From a checkpoint of a small transformer trained on Wikipedia.
Architecture: no position embeddings, biases, tied embeddings.
Each number is 128 + 32 x the weight over the matrix's rms, rounded and kept within 0 to 255. Layers, rows and columns count from 0. Numbers have three digits each.

# layer 2 MLP down (transposed), 2048x512, rms 0.0443, rows 480-586, columns 256-319
131152163125084117069150114135117123103119143111150137180108193157076145116136149086120141110095128102144182126159093148096128113099157138116168117161120087099153147172142146120043109092187175
120146153077142129093124149087145130167112125120142127071116140151176154099100162147085103111182127165150173106085151117087171136060141114167094125100132132161129089119131126129104128119124146
090132105140157162111146154125135142109110127107131135149099183119108100191153150095121081131095109158143158175195090180139131146161177141153160104102145191112125083167155109141127092183145119
120179095088083135149111149122224114128060095123149131139226094113130119130135100134150099148128132172100136099117122118108140091153126094088085122135141102128131112103047130146119186154120142
091088108164141181134119179148077045125136171059136106105070131106181167084173089125165164168025135141097131092137198168113126120110121189182074098092125179079055076086125107152107101154183132
165179062179170138110147097130129067116146144120130109145102158154127170108189188132144147133155032182144112125125127179145137131047144037131101092162084057154129151124086156175144135038089083
167144133129124127089162148124125155108104188109149145095119139132120136122141144162161150142167121123172105125127181068126129147149150088130101105174114178106172102097138140113077146111135116
137125190163130095188146134134095114106186120080159084143117169159076161153129171101101106198103119179123135120092122158120158101116082142114127150137170188124217078119138102089085122158123097
078140094173158140149071159148159142110130137147143137109152121130128158142142129132133097105106138135112139095168114126088131134114115118094163092134131120127138146127134118113087164133092113
134104117178148157100118190110100120130143086118172196132082144101127068143162119158086126150087171133108066145091114120165133109049116114135098113155180101101108165108169067096105095192161121
093085132098107136143131099098154149159159176087127138118088075174120152161116099161100091134102121131157095160105128190122114139098156148112129116107171130136139083158098125111096144071112114
114126119145170134132175137143028159160098125175155126167111121144148075178135065141116112115155105156121140189157161113120089149165150172122174128116089102105075159113164129098106131133156108
115122167152163195144139179145106146080152108170125060135060114072118141144155136139149110070137200086160115161170128095121163099118155168128089139096129178140117091095078166157148143116077121
105145199107111096095121141092148113168163100107102103150143067112110131114093164182154134093157130072149061074148143140086183112095099052086139089187076125148174199169112132123150165106059178
160136113112135144092186079164063096105171142098161167108174109143091103114137139080190156191119120101120118056182151170090122144105110110111045158151076115207093133125185154111119062122164161
062109128132165156108127135135102135094113147114128179134115129149140099090081137144194154097161124124139188108109130115138148147079120105151151084090112168085111147167100118117090143141180139
101142180152097147102147062125123163111128093114146098080104099127155164174138118044149156139126108166109124149084164136086153077119102193134090150175100133142099144170177118110087120148129079
131132172107122169079104093183110160157154158084135110132123124187144152100113159142125141116101132162144141134108170129153127162178134093118128131148103158175078096171082153096082126135106182
144168111113087156147140125145127141123077141159093163174156119115101066144154081136053127128192125153138123172104049143116154157158132147076142135157121122100137157109124113065076157126173133
134093179101188212157144113102147170076202118100096107119138129125102148185107160124096137185116077140174087154132115155188124148173157155178118101129108162077155132120111179096132109072087122
158097073109094098142164154137028099132082145101138113156166114101175160141143124207131142133066113106154147091097115156115086096119117052071129153115124126112099120109163143194068117139140079
180165148146110145081124183102142129118133178178213106134157137127083096174102109139138120065104129169111199075116172071091105111129182145149140111158136132130146170120179134165145111133129108
115129183147132116112193136140159094142109130140123119107195169026106186115209085102150090086146129180103140154166113143087117150182155149157163232094086160140110146191151131135113113128034091
152166141166155129140096130108151099112125142106148117132147137144096138078081206137142137068093143172127131143151104137133153103122094136137155074170099101145172135121161103125147134182138101
198236103192113138163141119146152203112128143212123126103167183158135063160138106164157124117140130147127130124137173118164171131146125131153140070109125132128147195154141128114129157164115143
163137170183070116162134091185090103099081133169131154152148070125108102104211179207124074056131152075147163147134145103113108141175152169067144121113125079089109115103132144137143103137106165
121108099143103152132148193190123116105167109146113084131172095116120132134148157156116176162148116163147130138175144158147145080130141156130156128114075122191108153060147104075118153105157134
119172096133112157169143129111135138130157136166124140113119134134123176137146117119075117089136081099174077100144131069137125119153102135131128170083142147118075145111103139092133140118173082
146140122149108141173093118105105153076157169143096132137107050137126108111097119176121098133127107096145112142102152128087144082137084106169128134107149124121138093037122062165131118119121118
110092154120155136134073089162135132122100118114169143079109112105150103114105100170125104144144156143107123163153155167144129157154118180166078143161131170100141185105069113099078137116114072
115137120135111129140104134092164101139140115087172148162113124151069094120089146137111187124102117155130175156084132127107154162113110146160111101085138136146170106113154118138127112147157163
123111124180119117149143053138158107124108181126106144115077102096071109061166133117157128173119157098186112105099115132130124130145119084152138095188133090126115132156087110117098094067191106
150044162121132190133096159101102110108143091128132101181098174071198133165061142099201148138114130121179085119175035068142176152104124095133131170085157067163089144156195115110086146170160153
104152183187116115134114181100091146159176096095131124156136185168131166087089114132103155114167136101157164150117132097144139115126135127180105092159150097111191147124208092105135092139129106
134184193115126079145056180120149139124157135187074149158146100149136038194134094165092137130088147117144120181142087126126182177098174094157132130095132158117097107140232105191148075161122145
133145140151133051156146128099054084171157123076158118178125111102136135131127127152224141112090095177152133122052116151092105156140121137145127168145137170137069124091137167111133147142079157
098138186103052154128125176097197095080167129165140157193167091155135086139086100103169134117101212154136079120164069094203080159159128175130134204095110136123131098195122113163147144114153134
138106092181107109174122111120142137180127098124175177169112116110133096150127121136119147102122121146097116129128134113146152204144133170184126110137080156167110123152131135128186169106143098
165175178144102097142143132089106142148120128127183130143136134098119147136112136162109099094141207142123160071082196084095135143173143147131149110138147133169169169118149084148138103159161123
051124125139065143146127073075138155124182114139129089166196052175126138054088091080110137157095083148077177094113131170143091158171125136175148109137106101119121140173146155106171107131082100
101149109215121158123153111101164112129103101104167105140153144140105224072107191081160135105166138131119105083119094101157156123059117106092130128137110119098166131150124059133077094066147121
134145163139074140152140095082107117116048140063118146145102129142150134105121151147166102108126105118120095163187123094118173124183102097145168120116130096119102101109091077082093099081129129
117086141104173151169138191121128147103077132090121140070132147118132114185105157110135145097064125134126149155057180108115098124131069108138141100112132157122104146172118127130131080110150157
133032088097158131128142096124119119145189126104107149103095112113151139141167129095134070183156151137155095179189133184143168129111135132104152173110148147151067074156117088103097148127114081
166128141113138086175156165135100055161106148106129085098177153124151159079113147099137109142165109178128096085111139170055149097062077139081246127123131137096190145112067099074098105138117142
079114069133143152073154137174134110134137098074116156134140124151136112143131092149078194143138170151135123065074111162118143171147173133084101084101078094131055071135133098080104145151152145
112188168097132127139165194072181168158155109079182095134090150097105146125106143154143164086128140133130195187105096155093154115083140141122126073165115132173086101187132085159151125112114147
122085137147144141087141124146162141116090162175102146094146102117130134148092152113148145126111135131152144161091118138169115070083156138173120159110118130184117115090126207121103091141145146
128113108116122106084053138151116106143125132115122092095123066125139131129129152118067080116136103123173125097095132118072110093075120135128105130110108100147112097103119126144119085127132125
094068160141142141114151098218141183153109133109188128140140133135128093128131066186153085161139151119169186155191144118123177126194131106110133013112094100163138131087201109126107107165116170
170112130092139122154152130151062112120163202120128134094153156120148106132133108155136156127201179126159170142109172159108102125169068100097129061085101145094128164159123087127097123129111089
130144100164106130124087104129165155173150109108151097104191177113120068085120129105142168162189153118113116151113117059035189148075127150114138116198096142120077152199120153139077152132129095
135139106131107106188147120090124102141115165111108139155131136092198158095159098180163105144139124128192174069142120143118153110135069127118140142132154117130183120090120128063141164143139128
086089099139102154137090127168148120142124121096054089102162098066108140143123101209168099171141141098139082163123149130138133137120112122126083096138109110125171102097116205173147111150092131
070135186166123181078149124068108137077092133077155080071148146071197115149101154156148115136107170113173127090111105157096131071092097154140168138141171108157065077141078097123174127081089137
105088112148165096169112145107071158116088090085124070112086120104116170142169102118147148191147135075119124160137148118116116147126105218171091127140075155104104101116115111069113054124112161
129087125191152133074182084084176105137193123126199113192198190165078092122074146077198207100150112084059106150190111120212126106124115162134151164148112127144151130184122121169186136157106170
098214133165115167148123182098157142156088109139164105154087086157156099073081112153121117081104134134118167122150129070127138123190122123159105096134150098060117141092164121120142083168096113
131136078125149157160109114153117139127118049114148060152129105121142096118143116076160162089140156157138103076097128128106161112146109115117130111089138117140156108148108112114109139123176145
083137109133083152143112165102123099103142126132112121176088131139134153113112087107148168151135136100128099154083111079105167145076099203131128110191077194147143081146099172124081128128101135
126132125167189141170079117121106108121140106098160109134127091121127123141100132130118154122140162119161135101133183139120174106117143117107120109167120118125161131138137120104172115171108131
118113080156153118168141110136142098172118123152169110084160193136137078115110117132127194150146168174096151122156119125155098100148126135097071101121096124138147137091160080079147090107143149
130146135159145078139144137089099127142158183112067100111178109117126164120144103137179176147115113124092118155081133090106173122119103066177134121159158160190207135188166124097086092224085121
046084086151173097061121183146107097156116111149136168156138098149145150113135146170076147085115152137121104099130091155105126144148074072123119129119123088187146097111131154127170045121144171
120159127083154169057088172087132112130109182127115189141144112103138146108105166117130104148147188101174124071142177140099048089072109109091091070116138101076142127173141183115092158172094158
109115156117091095189126116102181106124180126148121126148069116197132163197119109135115167070161149118124141127145138105152133107106122144174129123103105142150119184135155163160125140143103053
099134080168137120154127165131170103128107111082110044146163149125112121144117088115076112125161117119189135131101134189107141139152159151109132138132072105124101095075147158133127125174178209
169141110052160086099097103132147155122104151129148140110083127149107140184170110126115095092096108162158116127120121105121142140089125098142149083123158155126117118108139160117069132113109212
086138087135067152109100147141136140166168132110125118101127135149095093075125124155116155170127147110147150122116124151142150045078118130114139111178165141122159106131118132116104135096108098
099067089114095126123153133154162089148088106134138122137067125098178133193072147166178175134115114094188120102129131169133145145081140194105104158140093093100132125133160148131099149105164111
073123110128133139214072148131148094073113096153125128119118115155105195090155124098095161141146132071136124094171149134112120148112129183141089109154130093207124135124105118179125149109115116
114142091087151119107178110157165103116143144181143107148198121092105146125150115145192120166121136117189138156162200083144204102157097085073173157127177152167103145126148143170142139100090224
136122179109115111114157153103108145107120171129170087158129090173178142141122102129149152150138083142188137155097149123136165105136103154122118087078136131053118098097060166132107118158106159
124148145094152120144099153163167126119118191101101111113110075119101072203121093133159100186050172131137111099089095173097152110122178168158108144087128078143136167046123099180117102184145181
101101146164097125166180064141143155118147080123121123136194119115169133178070108073160109165139108110130111125127125096106080085102103121105129086146198128068113114153132074174125156098171178
114140133140062114156129141098058181122123153134139099056165180149160121128189088114179111121171128185089163101078143139123157106141153081111130159102050174141147127154122182105099080104129145
131111138124129136103066108174103153078166104096121121151145088138149130202146133201171182087109141133153071137152090109076183082097138091103129115142136114155164069119162152156115130130139153
162113140159148114063104131127171079138150117139161136090147085169129084093112114112133140110104160143163130191166152175211125133076169146182136154123118122091116151145164108143158139137130077
128113121107137113187135173171120147096140087085130140120102192122150142116146069087199143122140127128119082067148170106107140126077172100075132100093125105120097147181133144171040096109063158
123121163134139178190132120153154148143146148028156126143071169108070115091109211153137117152095113152089136142136160139102097157167136092119152127150122116096114137142153092119108076159166145
122130172098155099061108146141152117136131173122167149152124099172105124147102166109073159079126162115111101143177131155112145128080130110136117081081126083122148131136115135194108168125119146
130131084110147110196126148125148129123120106130168124125169086115122145155155125117088130081085164133139196129137156091042122096150115117167161172110116166168132188102130109122089167115055061
125167103137139107110129087138096148082120151091123145104135102093106105138060130139087098168152101185123129196146179086055122170181129168183140152202113105143161123164155122131151077129129119
109089138129167168123191116148075187116137149075097151128115132131076130116122091107167160106110200080109174107109157132079112155122064101142078149144122122094166163146095143110143189126141114
161146121157161134068101117129066136145082156160094118128156190093175130120180124178072110114151118097131101125140136130081198104068146115112104189100132136106123143111174138190142123105194122
103165177115157134158149124122114107160133119119127133099110123148131102154087119179119145134143115125083129083145162127110129110160127148125170102130130175091199111096098118151139110121152083
100082210081097102065124148141169088177142142139170177101121169075172141099174111124112106109144181090153097171167096112140087091125134147120127139199145141103137130100118155130111153170133116
153122059116137076093097139142096117182120174149081171110127176114133125109123111135166102118167112148082177131102171138098198157083095089103101123144155080079197102116101090092143122087167085
099091159083163143100153087097145119158148090122158176134098166193152108115156101096173113104071147165106131160141110035115139152164128134160155098117136088109159148153123177090110166121082111
097152118063163120067000085100103117104098139138090100177143127110149105087137105086144111150114158174100104161154134148137111162152161093185232159127031153131174140141127077121156076088140107
156158142091145133127091158200189132144103082190184102116086128180073124178148090103094111152167124103118180103191131135155140125180090121116183117114158093151207070090146115130127142118140111
144114129133154135147107149169128139119146100124116132114104145184129146131100137124121125105108161126138103109112132145198143082145072129167085099124112173105116141132141048119110134151079134
105067130116158065110144111163181147118163122125105098105155097169100105108109148133136173160108121166128152107143167145131085127116096120102123126095131116166104056108100117123161108176083124
098093145140103135119133136099097107174101172118137117126071164125114135090110152077084101115206118135125085152107152198120128142151147136198135132109093130160119102121121102128175106109163168
153111194115086130091116147205066153170085127159170171114159126127122118141144075180069174119149119127053221123076170108059116153141103125077127105169092157087174062097087160090109100134156083
105157163160163156133138122169082094130110162129145110163125083165133164078137140135135124118123133142072109195124147203090125200141090174117189134139122050154132174127170077141087145154112169
190060095093084102147079114176133065145175117081138107141109178134077145156171100153102101117117116153101180123082093179160106140065140148130141148123080053134152057158085126131118163082143148
181121125139145141101149140168180133136100074132104146105107148154152109078154123138095087206139126115120107153157135093136156161111136159115120167153138118105125120132126093133096123118154120
129138150125116164145120139141178094092111116126162154138110067170130125154131131090096147142156177146129163138119137161130135158153210138109166165198136166057186109156097095076112144164148234
094092169191140111153117116144125148117145126127181103109099072130100122130130192190159157108094104120162104137144196070085137109100135123140123119089121146159120050175148176135159156149105094
174085139208174086149107095116133145105157137126100106145126134091096127114126151130081148195088137106138069123134167168174130150128079089140127138132120161141114100175151085084088068051129086
153116130130100166115174156098116133112041117159172094212202139140137127091127124126142173144093116103153129175167135154138103178127181073130136134157185102097143135145094146084166125080154109
076196119124124142122094171103183131185108133145076117143151129113152050118174185090159121142089104122154123139134119175158083106160161150084129120073167071147148135082178180113149135147213087
157169132117191077223170132163116131150156119118145127115085118156060179194186106137133163093154111113168113142130175133071141107105181171143140152147184105158112108178172083121114212149124095
111111156175139105158195162110191151130184155092089133074120142153104161184119177144150115134144138129161105183105139072159172147128167100165056176092107126098088204149142100150106151117085097
202127073203136159106175073079089148123105088139096171152133149090179151134129168106171193111123123190082044165157090141140130082132138059114111153135094107214067171129096100100204162155142118
134142126151098163111162134082147099108107140207148137088126132154163111133097155097205108138122150096113136094113146104109159103182142131134146166125100086085094109159151101177132116140125136
# layer 2 MLP up, 2048x512, rms 0.0493, rows 481-587, columns 256-319
106092139121149149189115092106094140126118169148143134123090140062186102114128159106114136145153187157160143087103173146134168150127134151147091163103142089137085161136069136147181183110138147
152118166129122178171134134093065247084119134106074170134197185136129112095104154162173081091106182123120164077103135155141092180121179157066162255122123111150123153096128094133094158112131089
172111105100128219102197176104149168108163176148094200165178134157153097159141084189121069153132140155113158104084131107142141106106164143077103145147207129111113155136088102133076071096159156
157093108110106108150095128171151154094076141136127112162143160142162145132140129097156104088143218114162061143087073088110141103119139093145154156107080158163197142200104132173096096136138124
097090111129149097148120121180163113177124172218103117165095180075143123152207157127167081158165143123092128107152123144180041105080199093182146127081140161146110127142103108182112112080116152
154114122118096162107137077170162144124101102121118118121135181089156108166110125170094129078152159145175091168160137197133081080096142127114132152164116154166078107187152125163100080125143118
112137100108085155081124120098095145123123185128132124136179248151154124151120140099162105103099112132078069114115124116138138175143105082030176168149156174107110207135121130148068200104160137
143094148102158146130116119117058117107146114145171126128082165096149131148139109161155113169126148121100170115105156093086141121138152121141105159123141164170149174170078103167154133085114051
133118176101124147164180099100114168131163233166126144088111084089179145146086159064107137178167146116157135120146092128051116102148157128159146212111113085133116150147085105135153188157142092
152157127086112192103099134143100134059092146138084119115127151106147081131192112106074164107117152153141164154077125131076103179093165117136151124134077095142084114139106139110184140080176131
115113121134114090092144077193130114117152188128097140105183159151121164050150136092183142088094121174148074152085118189130117128119082137126117126163138115185128141142144132113121168136162115
183154074116089106133153154116194143108172115196107143133134126153103140156152130127085166128123214096150117159078117186097129123127112114138175151092180129109149112157113115153096060128136106
107078115063104173116121140105158089107098122148084077184058203137142123124127143093106134113187158132059090136138126165105124182104095144110114126131101036188138197117163103142137147086111165
125065131109061117098122122157140156158161206153146147168152141113126075150108151120175148135189207112086083202180072154183149122096150100156162159126107129179170137142141075118108119071184146
125089176107141163105141164134176117142110146126136153087142192114173164059154149108129096140170122102149157084109128158145131109094123120130171057140133162138156142144102171172071106144099186
124136119104087133154140121149122117141157156108137081084158145059124147086099149111119168129112089075102116130105139134147086111131081123147093111147072128139114145117112144165078074148179123
153162093149147134148126084102085129171082152119101132121140125094109117099190124144173104171138127116118066151095077142122110134093192120114127149157101113113113168111149139081138151072148129
127110128143118096121102169127126092165134139147120119123084139121142114086155131174170104199158146087145133078123147112089104102085182124111176154063096146163129084184047129096110174154135137
130148139019130136087149094112158165122103203146146077127190193111148121186186178117107155120112165119104142078128100152118136123099053105116160124099141116178167124194088166120054103089177149
133156095118116117156114142143183128098109153188080133176163147168124150132184171162121114136121091160107099161128089130163097124142149147013123120166098068097155108148090112052128123103127163
095072127111141092110101059183156134084147135064084132144074119142147125128169140112113123199119150124110112118121145123160119110103125109175132155107098131121109102153083083119117147064122138
140097132106133132109128110156153124124104164091165127150133104137175111157158136128081120138135207140091155067108141108095118103146137122110162114096153110188136128189095150108128121150107100
145148128086060139075186214114111124176106148218147225107145146157191145163125112110138121093097109178092114176090103115119151130115147100102163099068141084118147143111153172161107095126114163
131135153117136123142124145160158165164083146071133121157083117145155103193173174171136049150155112166179106112122124140130130142157087171152172153066126075137141132132101143123133126074131160
112125118114030134151131158112125186138128151134133128115180108095119123143159124128119118106131163132068130135136144123096074135133183109135101136151112164111064185131068087102127099147084121
176123142137097081120115149107108120146168158088114141142129116113074131086172151130137115153098085137143072092146169196076139109142112174125097146137101143084166088174094156123045161101152111
130112108121146162169105161160125163124133172132107115137116148121150099074118154134163136146159103082141079159080142179118122098084173138134129098130131104147149139147116133107062081168158156
160140126112113142081094118116168140121132143136133135074142163156120127114148162145120132154197159085076120101151155136137115081153117109137165158059081084192064153155142124086163142096170181
159095155128090182110107170138186124076153129137115171086106165119154066123140135121123109121187138104140165123100114149071137168147099165113189144158178071167170159145151154101138075113122171
187150133093127102087199123126070133154148126134101131088170158099130156127143126122160126176157195133127080128073125109114116111115099163123130145139121149097130110171137144124104148132122104
196055156104141135100170158180130129168155140183159152062119140066152131127149135141123143163120119121127084117102150099097137157193115142126098105123152155167170115163062107133078135162126116
093140108097104143111118196135065119155121212150123148128165189068087116107215140187134115120164099141084058141066108124127120141124168110116087106136111165090107128150100141112047135091159168
133133086130091122123152162144101139112122148144132209119127124151117132103119128130154080129211148146083112120103074126051169151136119148094166132132051121172166139108087148056098101096199155
148110126083147110083147184141124095132086179188128142115125178111162116155162169206174125154139137078146087131083107124122131167118100118100100119137200149115099117177083103187079105145145174
087090169114126171130140194156078159078154163080112122172171171113182133106083150146116143171149197121148094097115154191124163122061146113114106177101140126163062151140106109144123106121142135
149076132102074128156144133135106178136133136118114154139089113133115130100051111098080116138132164128116146131117128111108137163102181141146110135151144051116140123129177102104142125140195123
219079179136113148040175165139099167137176157131114139088122042108134155110107130124136100122120130122098133112102149132108128129100150147111113102120156177127128088134093181088094147154103176
114116115091154108134142066185127129091137146105064125125096120139126052151169159113089140228082121115089070109099143090154121100070143094142129154151120110106102079145075055115129106072145130
068061114142110118139165078113158099125109191140105101107135067091131090161149135093160116185150148097078080078117123112125138158170107114122126120189114083187099155152154145117141135121168151
174155058085144093124091188144131184153113135186130118089091150123233085175091151127134065175134141140126128097109148164125180082108139132176115137075090114072170134134099109145124115112156124
084138115090143107141138073106184122135106118160068135108132136118186094112136186126114096134127107135083116115146120189152075140146129117138106177142125112161100101167117160121125179034188084
163104120142156126142156095125157118133096137109109170172164085096128161124111145132157107100115159156177118170133098201143139101069197122112148135117077139122100116116061146135068158147136177
182174163133137149129092175143164146084111133143130093139182181159135094128116155147094163103098169127127181057113153067129128128138135126150102118136163122107149180152139178122158139130114116
133121096103128071140084104171132115144149097174129101079147210162165148054089142141151113125138137154091185127133084151196115153150107153150103106187124146123076138147140132104123124121099120
163064123100130187139154182071113144152228144145140134163147118087180140159087150118174125148091102125155082115059138149109128171156179079159170134104089130137095193165155086130076150096160144
151116224122112161068158092093107123102107135121086083127172195149084141187098165143116144148103220142097107127157119144116131124131131179098078146142141117118074110149130087136102164101175087
167154153079145147125123130098154119174075148188143135161100146108179069056120171159120053106081157141114120180121115141145144125120079128101092142104132058126088104138104132114115145097174141
144131101160104131126169122152175175162147118121107140143086146142188126100152133157174131117123119111164153162014128128179106144152182066077156111113148090136120136091095117110156099110120165
167108142079154126115154178139095190146115108197126165115138059102074138119160143100135114095092227115112143130078115099095157134091129137084130182165127153118138100127136133154112106139198041
111124104129094110090099168145132098116165156172126175089126133104110139093157135090181121088177153134096125091132126098096108130148157147091144152126136126110145163131126127143179087122143090
116119129136080068133121096135126160141110180130097106106111178081150076126096142137182096135164127167179116136096133166119113092113121136115093162141099100163066137172146168121152189130183143
074150119082139109119132159123180104105156135124111127159140158081151137123132170111140065150134107118106143143123088093093119129096164110125092077128088158099123123193091114115088109067100115
115147139064114209092133197152087219063088170149108138156172163125160099096077153152135121100172223177105153119106100126099103158060148153080095099147094106144079127193115108168127084061159104
157108155108140149124153112153165176101151146121118110152174116123151081109082199130117065192176214132088182093100164188191135144156097101084085198147085055101099155172116153234105108122184106
160144157084089149142146112089124142104164185144046144069108124112089115114077176182106087100126128142115106097125050121130119110096176162062073098123146143140152131129097153131095114158108147
154136179126136092119134124155123170152066215096120153159144203084127119119106156127136123113107182087171071103110111150138099152177144180120113167132138112180148142146122087097110117097176087
153136143103169081121141062208123141093163149079109119125114175122117134111140147111095160193127155154117143139091125095123104136140107116117145116119096076100134097158130126148122126078148192
134116063143138171147117174105143130128122108140128107126131148135132119079148110155158081158128129129102118163099128137180101136109133150112075155156119163108096184153110058138119124107109131
113095085115131093122189136154156136130175100126105159119088161127159115120115140079100146115093191128138181092080214126144110103120112129136115157155097099099131115121109150139136137096113064
122129128124102178133105103155147136109121140101096112149186155125110124118163128091083052108124154156105147115121071161093127142138120157093110098139127127111121135179088208176107206122116139
140098139128126122135131120085119144176190164177078130116118223167182175192114159153177141110216123133107129161129058183189107076143125128148127094074170123178093128117110105168124155124101118
093094074148100133140140165126127147164187184139097153083107147128197119094103118148205122118155139213132133178120112157189143116094199102142160071149172203110121193145194155137129115093128136
135111120147111120142138150128156116210131098132113125139108143093116158138171142149152134139115125124116150121087135190070105138164095140075154117110161102140070138094074108114156182113132135
178081136112046200152164150085180131174105075135105183131119166055115084119105158096142166130140173087152094125127144098142093113117081144109073153128056164095091132117148144168122148049055092
178128206128085152101153127124102183090178169120046129055140039155111119121133129153137187118112117106141124162131119085177132056086154192206072151130115117114144079164122142216132140120120076
141039162099100116149130090181132102128138130138155135098135203141216113059173174137140141153119168103147136164068087161148100100123112077110117147127163149153086080160119101109147150119130133
097087121126074105095147136093101154096095156110129189125159148081141134125147124104154145113151114186114080169122122151113131171087140148104171116106155140094156180180085063134118122107128089
075024105163130167123109167119109148149122142148092149169096143087124123115145130088205108141131138097128123109074114142132071149169163081170131140108164118154079124134106135151144170120099130
109100120137135172079141171121135165129138190086129134074158166128162147117159138086131091120156166118143100055083107125155132142157117068151112072112164170155114188188104121130046117154155136
114132181102090111078135127151157158154103144172116120089099134164140158180109149150157107088158137186128086112151081101152079151111139117071172095107181101096127128164108077161142170154179168
142047123094170104163121134122183127160078140156175088099071141167196118128109172094123066178116145115075137070120125051117122130104099078133157120179128069171127146177149128155109092066173128
130127140113139137082169096134117191119117148131088114106123097166165110068122130124111077151175084099135152173116129109116118138122111147097080157113070174124092131155098143088124129113095121
099099182114136130178172107054131165132155117160116105197125120044127105157153138079122132176083172132085091079110107094107113141141179116140147170132116120158148155128109141130158167113160099
106074142089146122137132111099115163146194189190104200136152128196146125179122133153126118093105159128143120132098060107122109094109170103129165205081129106129140123103132106085127166114106180
133122129124158173110110175192116176059108122124090106075162166177135115134115160157178079128126104142057183118105101112159136133115112130096157092189130150093158171128106178098097107151100137
156122089065069101123172105163154156151122120138110129107105133084172093110114138165162121142104167164150110101098108119167171116107139140109072123156088112137123110121127162130145109107188125
171118165138153175103127075108097141088148168099109152128111082089165106163109155163162154156091180148144159137086135118083155176066088085094133105152134095144120115109086194075121150075154111
133087090116093131116139153174119119152168096168131083143116110091123090069079152147172138082173148110131130108134201134099100107191139134118195084149074093087108096140154113142141161131136146
134077113126123141124094142138117089156129134130090147157156190108173129085084139077098127154130106097143060180121111175113083113134092099136100124146079135112084152135138173108096139116127159
166156114096151108138132150137118114120090134124074131103103125124141053148143126128166078117140131128080044104163143168132079121116119150188114132094075143150155110129108112161155107106120134
128149130099120191105127114083134125066153084140010205167129212119111128138134161140134105129143129182109112139130131164167124122122116169077109110156162114095119145151111132169148131099142106
133186144079125085142112095147111137111180132184100120099128116176148108141114133152104094165151104167093143107111159088085101151131143170111125175127146110092163155164099149096106102087104109
166106108057165116107131149076109129111136140178134176142111185103216162177088151139100096161103144152092131122089136088097146151072179124166166166124104091156109215226135137193110126108163148
157156126158109191122166140132142174071122123161079186135120105140136106125093133150153127125096109093109132173098150149143147158141179167099169169150110147140100120139108104113100127116158139
136086095131118124128139111150133145176159128131132139126134169072128120117163140144162091134142130097118120107143146124130115159156118110102121158101096080135133145094129103126097114111161162
146111167139106133121138095133092150134165151143096122124073130082167099119135157116144139147169121128118172113168144114135076115122153092096126146087119198139120156135152164127085166106149137
175102091099087174181121149075104156118106150170063160143124096152205126071109167091113102087152177174154170129078107120154173138159121104117121143066155006067093134136083148147128149124119107
160117120168105087124106157129068144143070135148159148194099098089128122100177152140135104093102123086130150142119168106076124186130188111097125147092101082118121161135101112177117136115165079
114103116117101129085124144136193125108117148124154079138138134183165124131161158148186117131151158153165180116149144113082154131108081212104101128103019098115097121132113188176104108086116125
186110137102121114050066142212167124135129116154166099183176179140171172111113159147144089151161146094121118079135094126154121133208080140174107127090117163056138139117120096180098120086119175
164056081094043138160088153145092116132081147089111120033090168129147134113078102135187118121144135118117124099076140152142161129160133113135135163191146138120180184086154121167134090115145177
113111129112038151145122110127117214141123179127113145088123147137121089131154117134105115074168126116103085153119118132114152177101138130115099132166106096173060115159122095137135092087166099
082131139119131088131137075089183135148102179117117112148168171096134101165128168049085163120177135147149131096138119070158103146178080086117103136138112079115142171151139170098103144116130066
124145118137096175110108109139113149116119207153114135125132132056158096159158139075115106121124105093128142130134152081136109117100178141100096098137134167174106132161122138118124111067111144
137116160062081141104154179099077122142143141103139145092089091094182075120089151170117124139116144143083177155168128128080093118105129163105121150088128076092160127129105147185105109120143123
117127081105101085085135086189094129119116186145160159149181149170137126078142123150145085127111087141099117162111118204109089150144127128121112089119120113111133165157077093165109178098158142
118103171115089074181091080178150126124110156114076117137145128131138091139136128148131136120168119082080133161087152202123114139090102086154114114106159144099145227156078138120076115121111147
061034108075105113151122125133133110138148106128065184109092146075173115069124166096135115115119162092131066120108160160140090150085129133127113147123114132148121076185133149169109113014151111
137051121089144186205130198152168067098131150142146137183066202048138124107097161073158101144149125093111124100122134139149145142096163076155166150132084096155084201181127100157061172120149139
101117114126113163130168078112167124155098161117122137127149108115134067089104168111055135134085160112076087148104122084139094166130072181071101080145086103175124111169165116137121075066136092
161086153118175194189120129111086157117104148178119131093107128104139106116069186137151099154111143171103130133148068101105134150107153099119114172113136144123106125110128066087082177132186098
147141111053128150218154152150102177108128117221111134146081090069106080099128139141073110137118110162128096101162125161159147096100102102136109195147052138068158121130130180156122161117158090
137132139117055094161156086115062147113131163113107154132145127103100140128183137132127103155094214136071139078118126089081067157077154188079128124141157112143093102106097133103113138073062127
227067185099140112117120119039105150124161087158061144158133085111141120153120126117074129100141158145077120138088089102121143170126164071120130156164089092085165119125148096123122163111108124
207153113138114151104160097113118167116172110140137155078177192131125101164147101086110151150159171154107173114125089127119156144144046180115159141092140140122156143178114102132080159127125076
155108101085152076060103130147106158119154140082159118131115091131197129096123118104141091154097147135101117108067147146107131175148085159112099057115129151138155182141104186124182129133155098
116127072153168186150132144194099176115167104138100113153144170047177151126139152137126137180145172068118112123060192141105150148147110115157158137152109130154093126179060123124096160138122169